{
  "n_layer": 11,
  "d_model": 224,
  "n_head": 7,
  "n_kv_head": 7,
  "head_dim": 32,
  "d_mlp": 1152,
  "vocab_size": 512,
  "activation": "gelu",
  "norm": "layernorm",
  "norm_place": "post",
  "norm_eps": 1e-05,
  "positions": "learned",
  "qk_norm": false,
  "attn_scale": 0.177,
  "bias": "all",
  "tie_embeddings": false,
  "parallel_block": false,
  "init": "normal",
  "init_std_qkv": 0.0267,
  "init_std_o": 0.00568,
  "init_std_up": 0.0267,
  "init_std_down": 0.00251,
  "init_mimetic": 0.7,
  "optimizer": "soap_variant",
  "lr": 0.0014,
  "beta1": 0.95,
  "beta2": 0.95,
  "weight_decay": 0.0,
  "lr_head": 0.00906,
  "grad_clip": 1.0,
  "warmup_steps": 200,
  "schedule": "wsd",
  "decay_fraction": 0.561,
  "decay_shape": "linear",
  "final_lr_fraction": 0.0,
  "batch_tokens": 131072,
  "seq_len": 1024,
  "doc_mask": true,
  "train_tokens": 419300000,
  "steps": 3200,
  "dataset": "wikipedia_en"
}
Each number is 128 + 32 x the weight over its row's rms, rounded and kept within 0 to 255. Layers, rows and columns count from 0. Numbers have three digits each. The size before them is the row's rms in percent of the matrix's.

# layer 7 MLP down (transposed), 1152x224, rms 0.0523, rows 377-498, columns 168-223
102:078153151114085102148141069148110117133176104109095161115149074198121108100118130097127157115133073156101093131119108125095129156145142134085172096133092144089133127140
096:128106049147136135158144074093092126116050116122133127098104112104115102178080084172141160114128121097131160146068158076091133166076168132166117147107100187122132146140
093:158107128160193138158152177138064051092166160109118121101138116072141183109096103163128162155184161101120109154145127163166121109176139090149147098149132156144140167155
101:104148139175137148087083171162066150090141160081178147124167127143137164146151149177133123146119170130177054116139127140142175104090127181072138138149144110067112103165
092:096107129064096164122107170113171092154180040126067122139138152193163160082130156150166113092145101103110044159205151173095118144073137119152147164144065107150114093120
100:090089077149115190112104108153130076153118058138145149067139130101152157067118083092073141149142124124104105099108087106125153135138133105197161085148104130144129123140
097:078109118181112107104115145231096142142126113114126123119127088091107129128154164171140167142075159124146128128150149082144154102107127112104080152098125136125162085118
100:088114122144097200131107125088139077150106115130174079115091190117142212137102117096074114162087101077113084157159113099134115168155115088129117139180104107115104115105
094:119167143136111198101099118143109088154124133177120146120113122111073109119145085106104123114132132149146062104115151078149134075110175120112095146187149137137107193106
110:166107074129119107093145101174138118096089133086110070119096167151137154118143101100164088090105135075124134145131103132176095122160135082136120115107186162125113125101
096:108084115138125079092119151118150169162198130083107169168164159101145096149122170181174091080128137051102140100116139112129151085137144160143132129145148135188163091166
113:126150158152069132180125131093088091129141124072135125175139074105154145083095135127154094098129116071168131077122124125189197132090117130114116124151135127083111117130
082:177103160110153152130147157132176187108121171084115091169102204170113145130118083168122130176141205107089168097115099075130157136096104106180091111093052171093110126111
095:094169159171140078113182162074086082132110140084117136107112127101072134118138117102126141168130112087163127130153141109186096097122091129146116082121132106183152150145
112:120146132120173131123114128152146108111116155155146108099189091090131085107102131135112125133136107118128132212179089135122130184112094138133102086146110133081123063125
099:091091161143130125100085132096104138137130119120132070144121088181140142202126149107121092126079103056068123122109114053105149083175158086166165163144167137122091112102
104:208140114121096055143096148101138124117149201143165134199118159137079154078151118188178136138112093120127112086148119189145097129135051104145222102131133148153076123167
110:150075110137148143204095108072147121118131099145163118176155123103112147183113144158151142141092133148118096158132109122128127158126125143200137094150166139149140143045
100:153141085105123177100097110104149165089156120116180054103140142124092146145080121192147066161072159060104116146111030142168109161098130157100125119153073119131093132156
117:116159148115183107194110134173168138144109112111088145146087113105131094142120117180163160124183115097172162112136117166181139158141133095131160172090128108109154146112
109:099106110096124083116076067165127152093130185166128191181091136125182108136116106174232181140118158109164166195165146166151136186113126138146061191127167132112168138114
092:070112118128158156147112131115125151133102091140116167174178089130109147170123135106151110184137225116168074151123080147140157146092174128182133140101176088144163143177
091:136118058053146094141112157139126098156176059153154115063174151128053139075234136141135121114121152080109173127136134116101156155171115097127135134128101136143130148115
108:123140152101072138115133096114155111110139154160133124168088088127106136175129196156148171060151180132094116116080160112093113145122108130092169127158088172162167180150
105:111160120184130139077115071106163094084155159179159073164114134122109160127147083140087115161153071172145110158187099169152112185140095129152142117188043100104095142062
106:154090136207169155116100186205124178174105094100110157102165137123111163056121106161164069100070133142072173077126182135155092098095159124155119115181081108131091116152
102:099126178129150096129145105122101120140058120061163074176114147123099148111103123118099090141106113091114141092102114169119132122117053168084110129158151184136150145170
072:121151154079155133100164176135087183144075109082144080165078202131129139113134142133126130105150122079130154099164100152119165122063143099106125077167110231101123134206
111:122036155127115134121143104143092159108165165134091087125136166135180124079080177116156096144133138144156175111085127176088047200177136148167133152103072145192145149125
109:132078065065111137157150108104140120123201124092155100165130135129148121152169103160111137159177124135089152166173101136092092080070133138079169151164084168139140086169
105:144146119127134151107099124126111180146148085173144143143097148042144113162118110133133075072180056062170121138144128153143081144095150134183127117136101135134158151158
106:126160086180125150150141121176100156092118097092105028127108101146104119137149084103168104109143124193112099152150107137149209141102074117146143098099066086137164069169
108:085101131113134164115177176125078160135101137103158087141154141055090119160125120149177187121163126182114092153051121068121114094130169159145100136148139150118097123159
105:106102149138074123122101112157163160149119134171152136135103157158137148104087104156109119168116134165106159168116165073120079189189128178192149133097100094151133102118
114:107233089126117168080078116133090130101128143146073107090155133140117144170139158114183172105125081115177151151128193122104118119149087158164149147175173159107113119095
088:139141137085161149087188138170111137138104141172146126149145108123178108094112097127084095156092151123163110143055079131161124180093082132141109156167091152185095151220
116:098134067106060095115152149147130160141102095122116203130162164106134115143112143142110108126078156145135097093157091107178139079126164154132160095184151122142104129104
095:129094179122144146142143071136176071113136106112203099148072087103108154118066141117150204082122117129159176096073161102109135140091096180120104098092243084112142098126
095:150085095142129106104137156136141074124106126101124145179098144102116118081128179196162150142092125109114164166082083174135136143109094085123124171169111165144173128183
108:083193127142125189193053126119102112120124169119145145158074152133085121172140102124114120102122075086134152156118132103129161115163121190074177116126147091109072105130
105:133129074135071107137123130129151144149108100114173112073082107179064141153129154129112131135125067154133138103150123133126116106099099076102137111106095134065113129111
099:109183152181107157143130137158155128134155106141097098115117165154140161103147080093098116106127093099118044103125102121179144085125087121114119165107105120141162083151
098:122136065071198103086121152138166131065153134125155093034177134138119175096161128159108161139108072111149141149151126196201160179130067142102128114091094164139170129081
108:117107086144086094126120133118159157102152168089159152151125158217151133107119122115161137092110106118084141157096137145170141230117143104093170176127108107141146170163
094:178129141175086164127116140166138141072149155133080123058126183104184143150139092087176125109154096160138195172143122132116125120139186112148112125190136152174115118097
101:155096099179200117123063103141135148125118126099143166141123194137152070145105173073161137171139162118106134157141166140105088169137179097094161118130131196043107122167
113:101148138127138103155089148102183076142108067100133141137137074122118144139143077146122117170131102105115125141169118087116162154184085152135126144125133139178141175101
093:112140147086107149181117088058144163136154151145148157142134135117156157098078155096157132090108134107146110159072113093096190145149180042168088156063123134114157126156
089:123122160108122106112128145119140096118134135121152130172137128117138124144164146125112139158093112101141136140090157123097145133180165113155213157173075170152160091132
099:119059135108131147140160151172133167143124088150157102130140132111212132135168163111146094122123091132072090077166115073137133035110113130086182100136129154152099184106
110:182120085102119165048172148151129121151153126103117111102103162084162153159174134063134105119063070138150111146081076140178136179134154089140163077148096146184099099164
104:103185085129173128113090173082092083126114103070159156136074183131111142163182091186130107132050077093128085097222106130148128124168151068107150143110109186157108117137
102:137182142152125183113173096069067160147154099105110137142139143126093157156095107173088138168196141141131122128141135052079079104108144188172123070149138086168143161137
106:105101081150131168157108081217125086074108100155131211077133102109073130110135165152098128144155131103108120112126095131180116115162140104114109163134115142134126091088
107:164159094122168107127105119129139050072172082163125086128144043126189101130099109085142148167129110113183110134063111102118137162088073163106144182163153149152068189157
092:106159138137126117091111126125095095124147127113070115156172101119173125149108081151210100192158141191173109125126129108141094115103138064145160203124165169136087116130
098:158125168080095081172101096138125118132082124132127147106171091089108116133138149142056122125162119119215089166177127153149138125100184148117093122101126126142156099096
107:095142119167123093098126178090098101132098100095144098160165155124123179159129112181138185109110180115107117111122110117160091121100170149143070102127149113112069121096
093:131160177146164090199114137115110043128146099153157065198102156057158195137081071125094117133106152083083127151104098122131150139113126150123146113124166183118128128176
098:081107061150099165084156128134168134109152119106144120119074184122122090120143090129114070122126127100100090106104104133098066120139109124203153139150050154146082089168
096:097138150095094082082152137146098161088095078112139162166169132166127120115106150138149180174105139122128115134091126147039170125165136105111103134178089130157116113145
117:134110186162138134107111162097172162118173170183138155152139150111102145124139095122192103157070175127099096125113098125117160171171160120085113132166103084159130178109
099:132134115126149144090083138136147149137101069087091152147145152147180133172156197151118175130156143121136115156164135176156115119116088195166129105152124149127145120166
074:124136115130158139154115079145104121136069126122121114134146148133145121081108084131155120172112184149156139042172141137147182077146158122131146128126090114121133106121
110:119122190103163168188115086114094201104091113160130118107175097146117150153090134103147099100144096113054080095170145108119195154156160093104132179060107115085203169125
055:120136137173116128132140149128180159161179061119196153084078091114193183102097164125128155167069102140103131143147191195129136120083159133130146154140105177121105121193
103:212121156135096206083120116092141105081090133156180186092109146109155164117128111121132070179137077137107119111182127103135096178158073164153093148087137132156078028133
110:109104124130128152132124149148046172150135123090103144099142152109177201225143083096166097043062143035131107168164089088141073165151126180151162103103114147154139166178
107:114109062192163133095067166107166125111144118151174112173150138095143109084067116101133161130177105127115146124130108172135084186151096117137175155167109128114083170098
095:139037188104124165080104123182207156157115101083173179144097132112088155114118124070115115159099141134124108154149177112128095145126108110154151129129076152178105099133
112:095215184156098170174184070115127093176081108160141153134181132143155105135121181168196182154086059105142136150105102157140160111133112159122133161116106151204147103117
098:179123130119117077078111172131167166144129119121126154154166100101131131114123132138158175135082157160115123151158126092117076145135223146193134104111116087128121075137
113:137163155104137096109100111184105115107101119090098112148095134188115171141090196121135143117133128119162040185125135134113175167090090103159094114073121084085159128121
112:153120087120117124158099082099154155116132161119128142197032174172130141129197100165106134188126217136138147153110122112112144151127149075153159166103045133115143169096
110:121098120132125076174114157139128169117166121116119086145076092219155120127073159139122123096094120129151123133103121198104142143116202098102151123120100115125148096156
043:109115147119102085102109140133116094169162090097107149153104127139196153073076121083109144135119148070086112128145195179153135012107159120156120162146072147166146130146
119:119162143136099160108134146153065119130143155109106181138060147102142099156119132136098126154124162144124070090128101179149160117145130084158170102140139122121121162138
092:051159125085175139145185150092183159155130083078113141102133198156126181088067103128143129123131132114166140083101135121139142083139144099145123091140119155152085134194
101:158133097156132076127180071086131154093134097108158075126151058146150106142128071154191143100110129122114108107143114097110088098122154092098174138111139093100115122143
121:126183147114168111084103132161148116150171143150188065188066127156150151121112083088140119146099119119083143110140119102160190119109091134140172057119144138116177118093
097:161187112158173107139096144105118089111166108191105188157161078094124145146215143108115138174157184156116063130078156160134094088155107169093147154139122157102135180081
099:128150079148130180133102119159101088135127091107104126119141177114142172174052159127118183134126136075157097118126135145114128143177162098181177126150125147081119111116
097:152092125129172159116147107116115165162116151146098159096124070038111101120123146081127107083121150102107101138142151092097071072068149154113142122142090073125126155149
113:099129137094119144186144125135182087128118128085129150109152163121124112073063140127141128133119182116123081123145137156146128138185134141157159130085092169155145118096
099:129193084124130071098095150083097091167149171166143129158138178204159136089127146163125062108119095103145061118133180135125135156072113088164070121104134086146155134195
099:116141103067175167173123133123092062101153093139085172117142141108179214136107099052135105098126112068163101124134115144168139151138151162148114104142136078055123133197
110:114138105125176086169138086193146095093194142009049075181110119131183132172150146126134092116095097103138149150171155119139126160116100113111124181084094141119130172102
109:155145121137142146110077121119112124101145138121124129153099132105165126118105094124159052075114086139117125129122135102064134157102127104133118122137089108066174112113
092:073107097129162154151147108074109136102106097149119113119181104115111134069107103160107191111075134133189165094110083115080097160051125115142131054128145083131088096105
095:131168117145114189110085137072085117132138160148150131153147157099116135101143128116116144105123107184126051132193178105096102098093134100120136063121117080088118122157
095:061104127131045061110082143152123118123142052145156103113109101145100155126128135138149145127109117091144163117133157126103104108152119137163166089092107140164150139157
109:167131080154150166084086161134110133154198132168120143130116191146154114127118203117074146117099180090160162107103184123086144150148146078106132171163075155159110108184
099:080187179153108138084095131133093163109107128127122106081092075163118141140145125136118130104165122144157126096139144092176122105139137123153166154111137105087097107084
088:177087132133082137114098150088131081158070086135150118081113130071131092167136151106126178184142136117107114138136095181150135087146149121169143143126138113105120124153
108:117191125140082162088113147184168133081123098125073135159073159097165120122123074107159197131115108159172158128093157114105157129132175157139109056112059137117078110147
098:199116144080119170129135149160145130125143073071131108113102129214125148123097140152122132192066094064148117124120135155139131142093094193136154169157136152113129114173
107:169102094106121090129068177074115104165168096115117150149132136097090120113152161121150142068073172144138153119129103055181089110084151145122197122139170079183132165161
100:143136137128088164120106161133175129138073135035093159163090117126121097113148152067132076135104083156110066140132117082171102101139152164185174141211098179150098125130
084:146126115116065112124087164098116159158133117136112122133113135118169158131064067151172151175094113143052036142156113114138108152134115149140139116162126103133153088162
108:151094131188118158080132138090177145105121144174139130133160156120150149029142120110155174109092118144172105121148078095085093180162129044109065163146121169118108133109
112:092119094145122113136204145143126126104158194092145126123153136168105101159158137140053081127057157106082145117128111094176122149137117111113154069132103152087107075165
095:101084099123142170132128113181107112174095079157076122112112128156114094098140150214098099149089122141164162124121123106126166144112226118158130148057141099088127119122
107:162106176122171115167105129104083068148063132177101180174099144111115165153072087171125117090136107094138088137097131154071154133101108135142110103136165067129118169130
099:152150116146128072108082117140093138109164113125169145119143097121137145118194037119158112062129186182137124201110117087186095178164150133146155097147065132119096150122
107:081152123145180160102111186083126147125135125095123111146109167178108171120069146123116190120118129100143180046110143105129128121156144093113127082105133116127149138160
100:073118149179110093202152144173135099176110121140143149111171098089093161124096117100131134140141133083130095193107106161135120149100088068115180066081110160112151150197
104:092195102090121150109118147117149105134109173139176138161108128130087113078107125168094068130095052144086107129170112152106099135133216091140134065106141187168111092101
098:115112174177184092144147160120107109110081126080058123165174137117139138093111131143182128080111127092149130107113103160123128165102104213100090150126155113133090117173
120:110175133109130098107171149149076153173120179132111208103108141140115056190165054130174064169171141141080105137145084192135097148116150097125146115092174084110127167159
102:116116158155157051181072135135155120106099127108114112172155047087115141085110101121063158109111115093109115170151173139113138154077159177117148132129128114158119172151
103:158088147156197105176171151110109103166119187093084053085134146118092127144189113124175087134086174098157145107140181155123124199146182140139113126153116060109131102160
107:176157114112136163094135134147079104078162161170134139135077117102087110146196139142138104088161187101053129161141159044118152189084146191127135167138167150122172096110
089:128138095159143136101096123124158092140103063106111123129105131074101051093119115099083134145104140134146092112149146135070126100106145152178071163194108165127142095158
101:082147143147155178126114141143153048142144103157120204123164193143135084128096135114123117100146115117122069136119112082130087158112150112157140122097080091166163110156
105:127092094123117193129129100209082165164143167136152174154120140113179141140103130065155118132104182154128116098121138122125122125095187157140125114173138149146131172103
092:104129156147117128191100104088133114145180119141185151135128159139008097109180046116111144107169130138083136106108183158138153140144191090115114165133097179104156103169
095:082086149125162199131126137115114200148139107108195103083210165122130110140129183098128140115160121121163107131171134087154116148085107134163148100159174113113126119139
093:146107182162150129047082059132071101089172176145125120168093074162078101133107127105138169116139037148040144130116138117150169160145208099122134160158077092118076108130
112:093183107141129088117141114159109114162071154185156185196125081096122130136122140110166096134098141167141118123192187112128110152143132152147107133123107141067088164129
104:153192107148204121127122138111182126108120130121110137090121194088195093168134120135130136088144096142135122100082110099140069095098121115083142137124095104165115111100
084:128118121150150146093079153124060072144172097153149093139124098088118132102100141098143136184128137093148141132110184134101117127115209188153136116179100091171084154103
108:166130121112126090108099105121099113066113086158146130113120141128165156149154082117090108106104132085143063112118152109134081107143131017161131142101113136176145111104
# layer 7 MLP up, 1152x224, rms 0.0852, rows 378-499, columns 168-223
109:132127179124142108152180078153098131159134088212112082167180108131126124065102103101119074190138094116113091153144150145144157182100113119119130137131108100123162152147
091:174147124132150145076133132069088119174104142126125126131144172172165098118129163134142068146164052152130143132152184110127106102208105112150089123090111182130142177174
101:102157105114110106121092104134137128126145136122127092145113095128131078195159079178089108147130143102185103124120115143105176124119088128124071144139138158143117100110
103:133100161171126152084116117147095107101103176098120175101132088138120077136111102114150088111138154104146116104077157082064171155110198139130130109211143170140131157075
089:147129139099123081134143105130133075160130175129074107167124160116121166164177169160170150100122174137096101143170117151117140174160103145138125121147117076097126153131
086:169132102129103060144069179104119111127145153132149105125118125099171118161146144130119073086148190144156063105119128087150138151121115097111062136161064084041179106188
096:051139074105117157133096149104119120134140167155121144112120175090061087098179120139110122125166119139161139168145091143128119132172139112129148217172167145098126163094
087:147161159114099136162133147102155148133140158173112141086115154143134101166167197132161108107148100065139072120201134120127113125104092091133137130100065150144083151140
106:105094103174199109152175096194147151173090074153145099164146139167143074123117226165164058198104108147127124160140080138089141117135105184093085149156149131132135072162
088:133183170160146091118076177154092115129163145175086164147205164127179126145146148128121130103110158133085152097173160105117118107129063129173167119090109133100139201190
109:127092099108080059134120176127165137137108111159137021136070177138101162182171085135054084176158181170146164125148070136121132132183124129097142121089149140138174095113
082:172112175104201155132181076148110135166165136114129041129133149123108089085105111175133102147075115124135164113147145167112139159097165126136153115160120167213156101130
102:110168168087154121142165155140080068156118125063111137115139075152127062148115162175126186116065124126164138155096096135154089175139088143110116100073076141151155140196
106:057146127158109145157145135158134130119148100149161092110111131186084158076182153146109170109096148100124175092125144128202109118149110143118075124125113085141115170076
105:082126092092168186152151134159135169141072156123138137125125104086097120137152156113134143130113180158166156109140106188151074094096104170156168099139108108099107139131
097:135133163157161086131089150099165155129176167149083171110213231111179136155136151128119093099154126093165096173076145176109141123146128122141099141150132125198132116154
105:141114120104104119126173193164108134119188132101127047183169163126145129108175142138119060108088167153112118126116148080165140161180167156133174134162113103188129113164
103:130152104160087138142119121161137168128105122126125111100117096137173084149127124123137163101188184140155080177126157124185166068124125164139075094094134149085102052144
106:102146127164113106165189070162077168140098151134124170192145087146116098094079130144126171117178093109101151147115172137113187107140180095182117158113149149142090127177
104:129074117190079132114149167155122097082105134103127171095145115176106145139075122112146101149129134072152071187104163074078066089114117131194160119147132182105131103153
098:153135111135168094138108136131142085163086089075176143153140058187133138112132154207108177128143110132145079132111181114147146126104124100109158067127106126126056098158
093:090047117146134179125093129097086092176102096132132134139148074095142141113100158160111080117077156147094084161073082108095148151204075194135109119123120095116104153103
108:144110168078062112115158154086132142154156133092198137139127069084123101096195149182119171143158083125122086169049144147121183160104154129060115092133090097130128073175
112:123099139115140106178110097084134082132138082114118099126110118121151186129242117141196172154131125115148116168118106117108150098092090125100133149146069155163130174084
104:174105085186160103118127086115116147092106164171107120117125104131155141102125179159155116064131112131133131059144133184084103205139133118110063060076104136142097096114
096:171152117172129125103113150157136132099078150112094132120175090161203115164191122150142135124166094061167153186167205113149072111118156169118132126078146152107129116166
081:150191141104128141174097146150153104084089141121053109120138085152164120117109225075133134072116138105162149136178124178150138118114121146077116047123136186201118102128
116:157148137123163133130083165111116126084195118099153065205114091141146153096178094129149141177114141160205166176151127166142079131126132073090091155124118121127091080097
104:111146025126112120095168122134132107133143151149143143132086136151108196124151144169113088179154104126178154113137131159151082169133098132156088110171120107043152152112
106:151110112096172136087172173170141140135103123145102113056070154125094159218172087130125119150129159111191152125129098167190069121060143112161089221115164111096116181163
123:134064139104187138129119188105106155131066146150125171112174086172165082097124081103176118142109141124139114141123107075153119161127185132118104089142115066165098083146
108:152129160142068160053093143162136122155122110121107133100103123160108130161141108095145183117148181108187100070115123151116117118100095160116108106083141122176120152176
098:115120104080095152145116145097166162071103078092118104155128140106075099096086138197115129097122141165152096145142121111114124152157193141172166154123110167091150132117
108:151052119154145108127080105153086139137134114102141129106119114089097071099169140158112118108180094140156045118115118114141107122180169073128151145156093121173098089122
090:109109090170113103131106124122129167048132055115127128137175096076099112139107100076160101095137079145165174200151119160103124166189113152139107110144099166200120157130
110:164111100144155145168132118188171191115120126172146124192094121170191093095156090108119120162137139110168102123112119114151120075153147145071152150120068174113093114137
098:182213165112127116177090130126032116107149120097176113190126165128152105110129105135078159133148127159135141099171095127133112097104114159105126095132155131106136159106
094:159163132121175184080145168167102114101124151126139151133127107223159081096123134094127111118064090120116149181219094165143095181137111086074103154133055161143137123144
101:082105091129110145102068150121130182127034131099142026112160105148114147164129173131086134134144097073155149147148196104155149152175070089145170060138138114136125085121
103:186163098093177159115095149122133153116152165112131121209112183059123087133071128164144146171167182146148145123147218058159095111141121128133159143135109154135171127111
106:142099102155068122081067157161117129107098090109106153085144129135136101155080145136126157126107183164083121125219071135095151124123142138141153192163082193078108104133
098:133103141127144180110094169139043151166171167102143164161155076135144098137078130091128111105127087112122187144088145133094106135147099104119113155148157120164090134141
109:178150095124213087129106118102151161127134127121169106136199101075117134139106131131127125153127109123179105188105180124187133160169124068086164092118085124159167120116
097:133146099126093138183118126090165110102110113113144180188148053142076138144116131074163113167113104121125111087125200139122096114195111138137081125111104139163174123137
101:079087140116132177168112150152170164131088079151166092126140186168131149175121127130166098146135084081117188129088132127120144161165129175101133165189100067097073114151
101:056151139161153052074124114119143151093160118139127171116107153120129107155085166133134105164154091113074123097165108091167087166143123167189168135087097146109097186121
091:097062142067156154079116141116192105100135132142093092142139105077129106136181133123097127088127133120076141201121140125131119109148212077131104087098125108138112089089
104:116127064091133195125113133136157152113177130158126068150095086106105093176146160179077135113136151151098111120159115199075129125165139145142112119137151082098181162095
095:124133107089168103097108118073120141091111128089146100079130128153121157161133164111097070147060171104092145119177092163166195154161149134170186129131198161102186109076
102:075118120154040077098152110125141175087201144156133075134122147123129134105119173097102165141117143140141111102207115114137150129125097122102131164128169070164103114133
107:086157130157072110135162165095109141155129097142131103136139077135157140146154088147092153125132121101088092156119141131082137129122095122141180190106136055075115166155
095:103140132091105108173158150128162126112061155106128108184127101163162147110176154141126116087144105173134173172097053160149134160053115133120147091178124112141164075128
105:162099120106141092085193132189093077121127117102093109179074131159097185096073146092144115174066178113145129159126131108165121110093098123140152109112160126120150130130
106:126166166128100133140135144163110096174145183080104168076090189133155144114164213160120130111123135134078098108126171120125155169111104089131113111152138146119108165144
094:132104108070170141119156155126140138148137078160161122131111093107162146126156145119190165117093159076170081135131121096148173112159108122080137170116195104155152119130
096:176124126088159099105130082146134130162137123008117138152085099177105127115085133167178098191134090126117159111119142091115152082127180114130156098153177127100114107090
107:120067167088130047133088134108109160092119109113151133132085108140084121136121084127125100077161151102144166110095232161109127115115114116169126124129125136133146170120
094:085153134169150135083149102127186141166095156109157147087107128139134057173136089153163086097119099146161109142131076167098097134078076198076126118083129114141136167155
099:141152097102162145108105131100150179134127126111104116162140117167119173095171138128119106108052166126149128159135162120102073157164093126142135127157196145124084165132
097:127120127159111113093094126095194156151172057128154115137133152103181099137127085125147057083080171147153140171104144156150127179118127094085116070150115200158168144090
115:169114160116088111124101175149155103084164187094101113170105060148074154140168083177120077116072104106170123108109183099152175166136117079105177220163104135158144147134
099:053113112040136113149113115122084134072155135191119156130132115114124134126110140135166096138174102104102102129124171106150120127131095155177152153065080052110105200107
076:138188176118203119119139092138087113148131146114070140202147144093094150127099122193116133178106140082152140107160113114158134119063181134082119163173157170108110164195
104:127121134093135116133128097166142181061128155128114174123088154161115109122181137137111180193146062189151124126142116131127160169159107096158173136171100141153123115118
050:134093131097133149107148153154139091113109138098116122117103153150145086140153137125091120073192174111147124115091049129136131101118112180068128113135166075070056147107
109:114110098192155140097135116191153154158170130074220161112107142109152082075135119132146138166142185160164122149123140105206116161153097169090124117118086172144161110128
111:145082111120091155122108160123135150101118114111129131080139139157126114133032084110153148081210156104083099138087159156119151155149133112142167135146182138111149134136
110:147132076126179141114109135133158111120181135087116164143089090089138121105078135097148150138142135148167166131125112081182080154156088113115158166215095135152126160086
098:131114149156124142115149073158151097117113122082115131139090137153129119148082075128081099089075118131133101077098171136174175128102108157093115109142134067104122158129
098:094111085124125129151111144127152194073162164145109112137116136124136151142151126107143108187099142098176138161165163121100118224153096123066093185168092070104114150117
096:135084086090161180086148102159043106118137153163164133122176085134126124167185097123134136158104105126191167105139132074145162147189130128099142109123154064107091183130
110:091097144136164155142146168123144114147119086132120180163162098100218093179158108118176047117084140103100151158070147154135126129090136123102144108158053099151159166130
101:102154124143075152144143112139127074113166176101147116135160129136174150115150172138158086129207110131160120107085109131154116084135129143146122101126023128078164107195
108:191122105187120106135139131158109147139127109125143107160067146204125086107115085116130118088133089133084139146145138152157146172152128133176083101134127116160121148112
047:103108096187123096130173084202151175131127140116064139114088140159124097138142146178111066100151123115100126152133130182134083102143085178108128120128141121107124143153
118:107152179086137117162135118218113136111129170138065125130058164131149088121163081159133075109167130124115136054095118135116161115109130155137124131147113090107088094137
095:149163172111108080125087148136144172157105162133171041127139109122155126079144152138070081154128112098134129120162104132146192104153138166129146095104014169105112092133
098:094204161113119169205073180174190138120107145150091099138112124178068143168114100114096143118197096132167081158146136147157131145130075156121141112173146094100184109102
115:129132118094169144126098144114147104166141157136120102113167165123164088199117069178132164199137144111147168136123153124150169116168072090090132116110129106111160071125
092:087101126083089104088128122159131109099137158103124198145188148133094144191176119114198187089105097161163107110126131069078152137161091155108095147150081134120120156179
099:068114114129134151119116130157134156080154120093184074145150124130118078107123160159128083132067150125111177119157178111099112119127200110122095090138132144143101131090
094:184079105145125136170087109161095115113137141082098120067142119151175173104184140091136142155121086146204176211115155099109168141170060169122085177058137081155101198110
101:169094085142100094094080089167075177149112186102099082124136120134105073133135185092097127113187123118156091175099148150153105123134123089173124137121189122123101125099
100:103204134166170158152169171102078129133185171070136167084206138097080111062122066145104175132128146130089120138149121171166090138126168168155095128125099189105098089148
110:118105188116132061143118126176113063082058172096028056121160167094111121088176153079130135164180132183132135130057124155109104175115128146163092093124085113103118126135
119:104150107127153102122146098094128091096188113139084109191167103135096145145133138172159109146144138083133111136084184058157142095102091092111099109136178151176123194143
104:113100124127139100121120133135146126148054152159104130147156127142150092076117108137094146142151139036100140141085198169149155105105137132124139149153102080155085138146
083:150172079120147142096110156120128143074115113130116104127111126148142107104145060139110074120088109136211131168163087096145143099135127164106133079100075113183149074108
102:079080147147121100143181172181133143129156116159174133164141099103154150102202147104176122113183091088091109120137155164131134102068112147126119129116192080140147139152
098:180126050104106113075114079100158091136154091174200102107094135144142150122206086111083093109087156098096122150115153043183112120092150125103163168162159158138148125131
098:152114099105099064143164092143136143076112089132131116138146088177134122130150089139116129093122144175158185110153153175152122168071099130132140163230164130131154131096
097:184126101110207123142161101100090142063181118120170084111127144132168112115094109153083085108133146080192180129148176080119149136183128118176082145115162093160098102151
086:088151129065122159088209135161142116129189134154095169094112109141115145110161131100090133047136113116102074081188141088085133158142116019138118140187121113131114106104
101:075104081156117098118090178104129134142173148121145158090142169153143096203085120105131144174139133135122096195095102175155188198111102133160173183113186148106140114209
101:139109169102087173181147123148185119121094149098134078114119148157050125078185075116103099124179139099153142139145166131130119185205097085106135097143109117154089127145
098:144139123135128144118161103129109130116125166119101126192178114213150128157120094129165160158146128133113097180180124134169110157110091178107089178111092069132132144122
114:109131106160161132136127213108137112145165084109106082159152063147131155156130145174166089130154156166134193167164168145108164130112142139129116143139081077056211114122
083:095124135163144161108122101146111178103210138150134153102164144132128092085086150082154134132133188152111076102094063097131164092153101170143141127110143081171124126168
104:114102154167129106169119114110183107126145115101080094179125099168125101071106136132082137190106134132139146140096147123199099159128163173153086142143148110171128141138
107:110108124160129143114089102157123159114158149105114137121148136101118094183119143110081148139195144109084124110118157111130150167155135141125143082179181160119147137173
086:097113096117150104149097082134121117179117080141106150142113094131152181220185106106087110096144170151163118219120132177145068198183115188141099147153190151204161077100
102:129099133127173149171119140057169140168084114107158120117076159092122050116079191108086125093113165115155131109132161176147127104098090098088122115132120184128172108113
102:121108098182067120120118116071174118171058119098153117173183139174106152129106155128168129097117179186134122131078136141098191198127084146167164105127059153072187147155
103:133108134103085117139103138108131170102134139146192072233172114102137136085106148104136156158173100160190196151105216093091156121131158141176143138113114157119104081096
096:122170089118093117154158203151116167093122156072115190105119167125135062086113113117112091141142127063097163100102161141162093126157073146131114172142106183118120123092
112:154166144114111145135136129083147135137161058151123117139128130101104132120175150126156094152172170071123118132095149093128127155062140084157128132116127114114118148146
102:123058135105155112143134147124129067093106171095158175120133213153137083172133165166126122122185086075189093159125041105114148184133097156081100160082138102096168124186
130:156140095031137154142108087165123159145147117134091158107085145149138082164147068123163118161144121103064146089112117138175114151089144142126128108151117120079083084155
090:129141156096109169049116140106154140118124204102142144087130130129162115170156069102136110091183085099165121151162161127128128152172084140118176118103082129123094151169
099:180121098083175171107140109157082145139102121138049069158089070173106182127137106154144108118151100092206126161223206096087124133072158121122100174121106185111127076127
107:132156199104153133101134099152090094120118166119068105104056116150099117140125093152155126103090124092165174114170106126133151129086109123176156128157147152134137154110
089:124189172129126152105140085124174145103126131137167090126141123153139113117125137163142136081100131130160174142186140135156121140083058105133110157115173087139156175143
105:122150137130144133087197167151242101114133122108069130168112167100088126120152148168121100148118083141143157100138154085198113159127078138109141154141071074149123130127
106:151150115172148162115175138105178110115091105111152097134148144105139112147144094147178105140149050154107123184113138142146080168131104136084120118142198169139125143180
097:123126133177130152086144115140164091128078132135125095061166181178117149118141128095130103133148113136179097117125099165117115104090191117123144114155153188093151181116
094:085099132112116208187120106128104115085116145113122134125132190144127121091180107134097173109134143131106152087165162126119159186106140160120126116079106064075136158110
090:113152101129156150097084189094171100095114148131098088175159157137180078146132096164137130180148118142151105125107162151083092157140100124170111100106111126122178187117
108:179169120105137133137116178160167146113128111164155076131080107140167116163103098187098091090197107128165122144090150146163140160127118127064078126148157077127125145149
111:115122123176166112094128163134147137190128163101150109117132084132079117149160112150145097095096170121112121166095100089109176037149143138171121125171069147123156088104
086:157120104140128098112078062140092104126138069111075173072146107171146104130104139141104127134220120115125113114119179100156115152129118125138144131132138090153119104163
103:095142170161174088097127112177131153162158108158110080108158144155154082183200150126105152166144160155130081167153132103111106171152096149070130125112125084071160138127
115:117150118143122109091095107149160137146142121131120129134188049116123086099117140117140132119108155141189149118132238176071159090138112129179125155163195121120152197131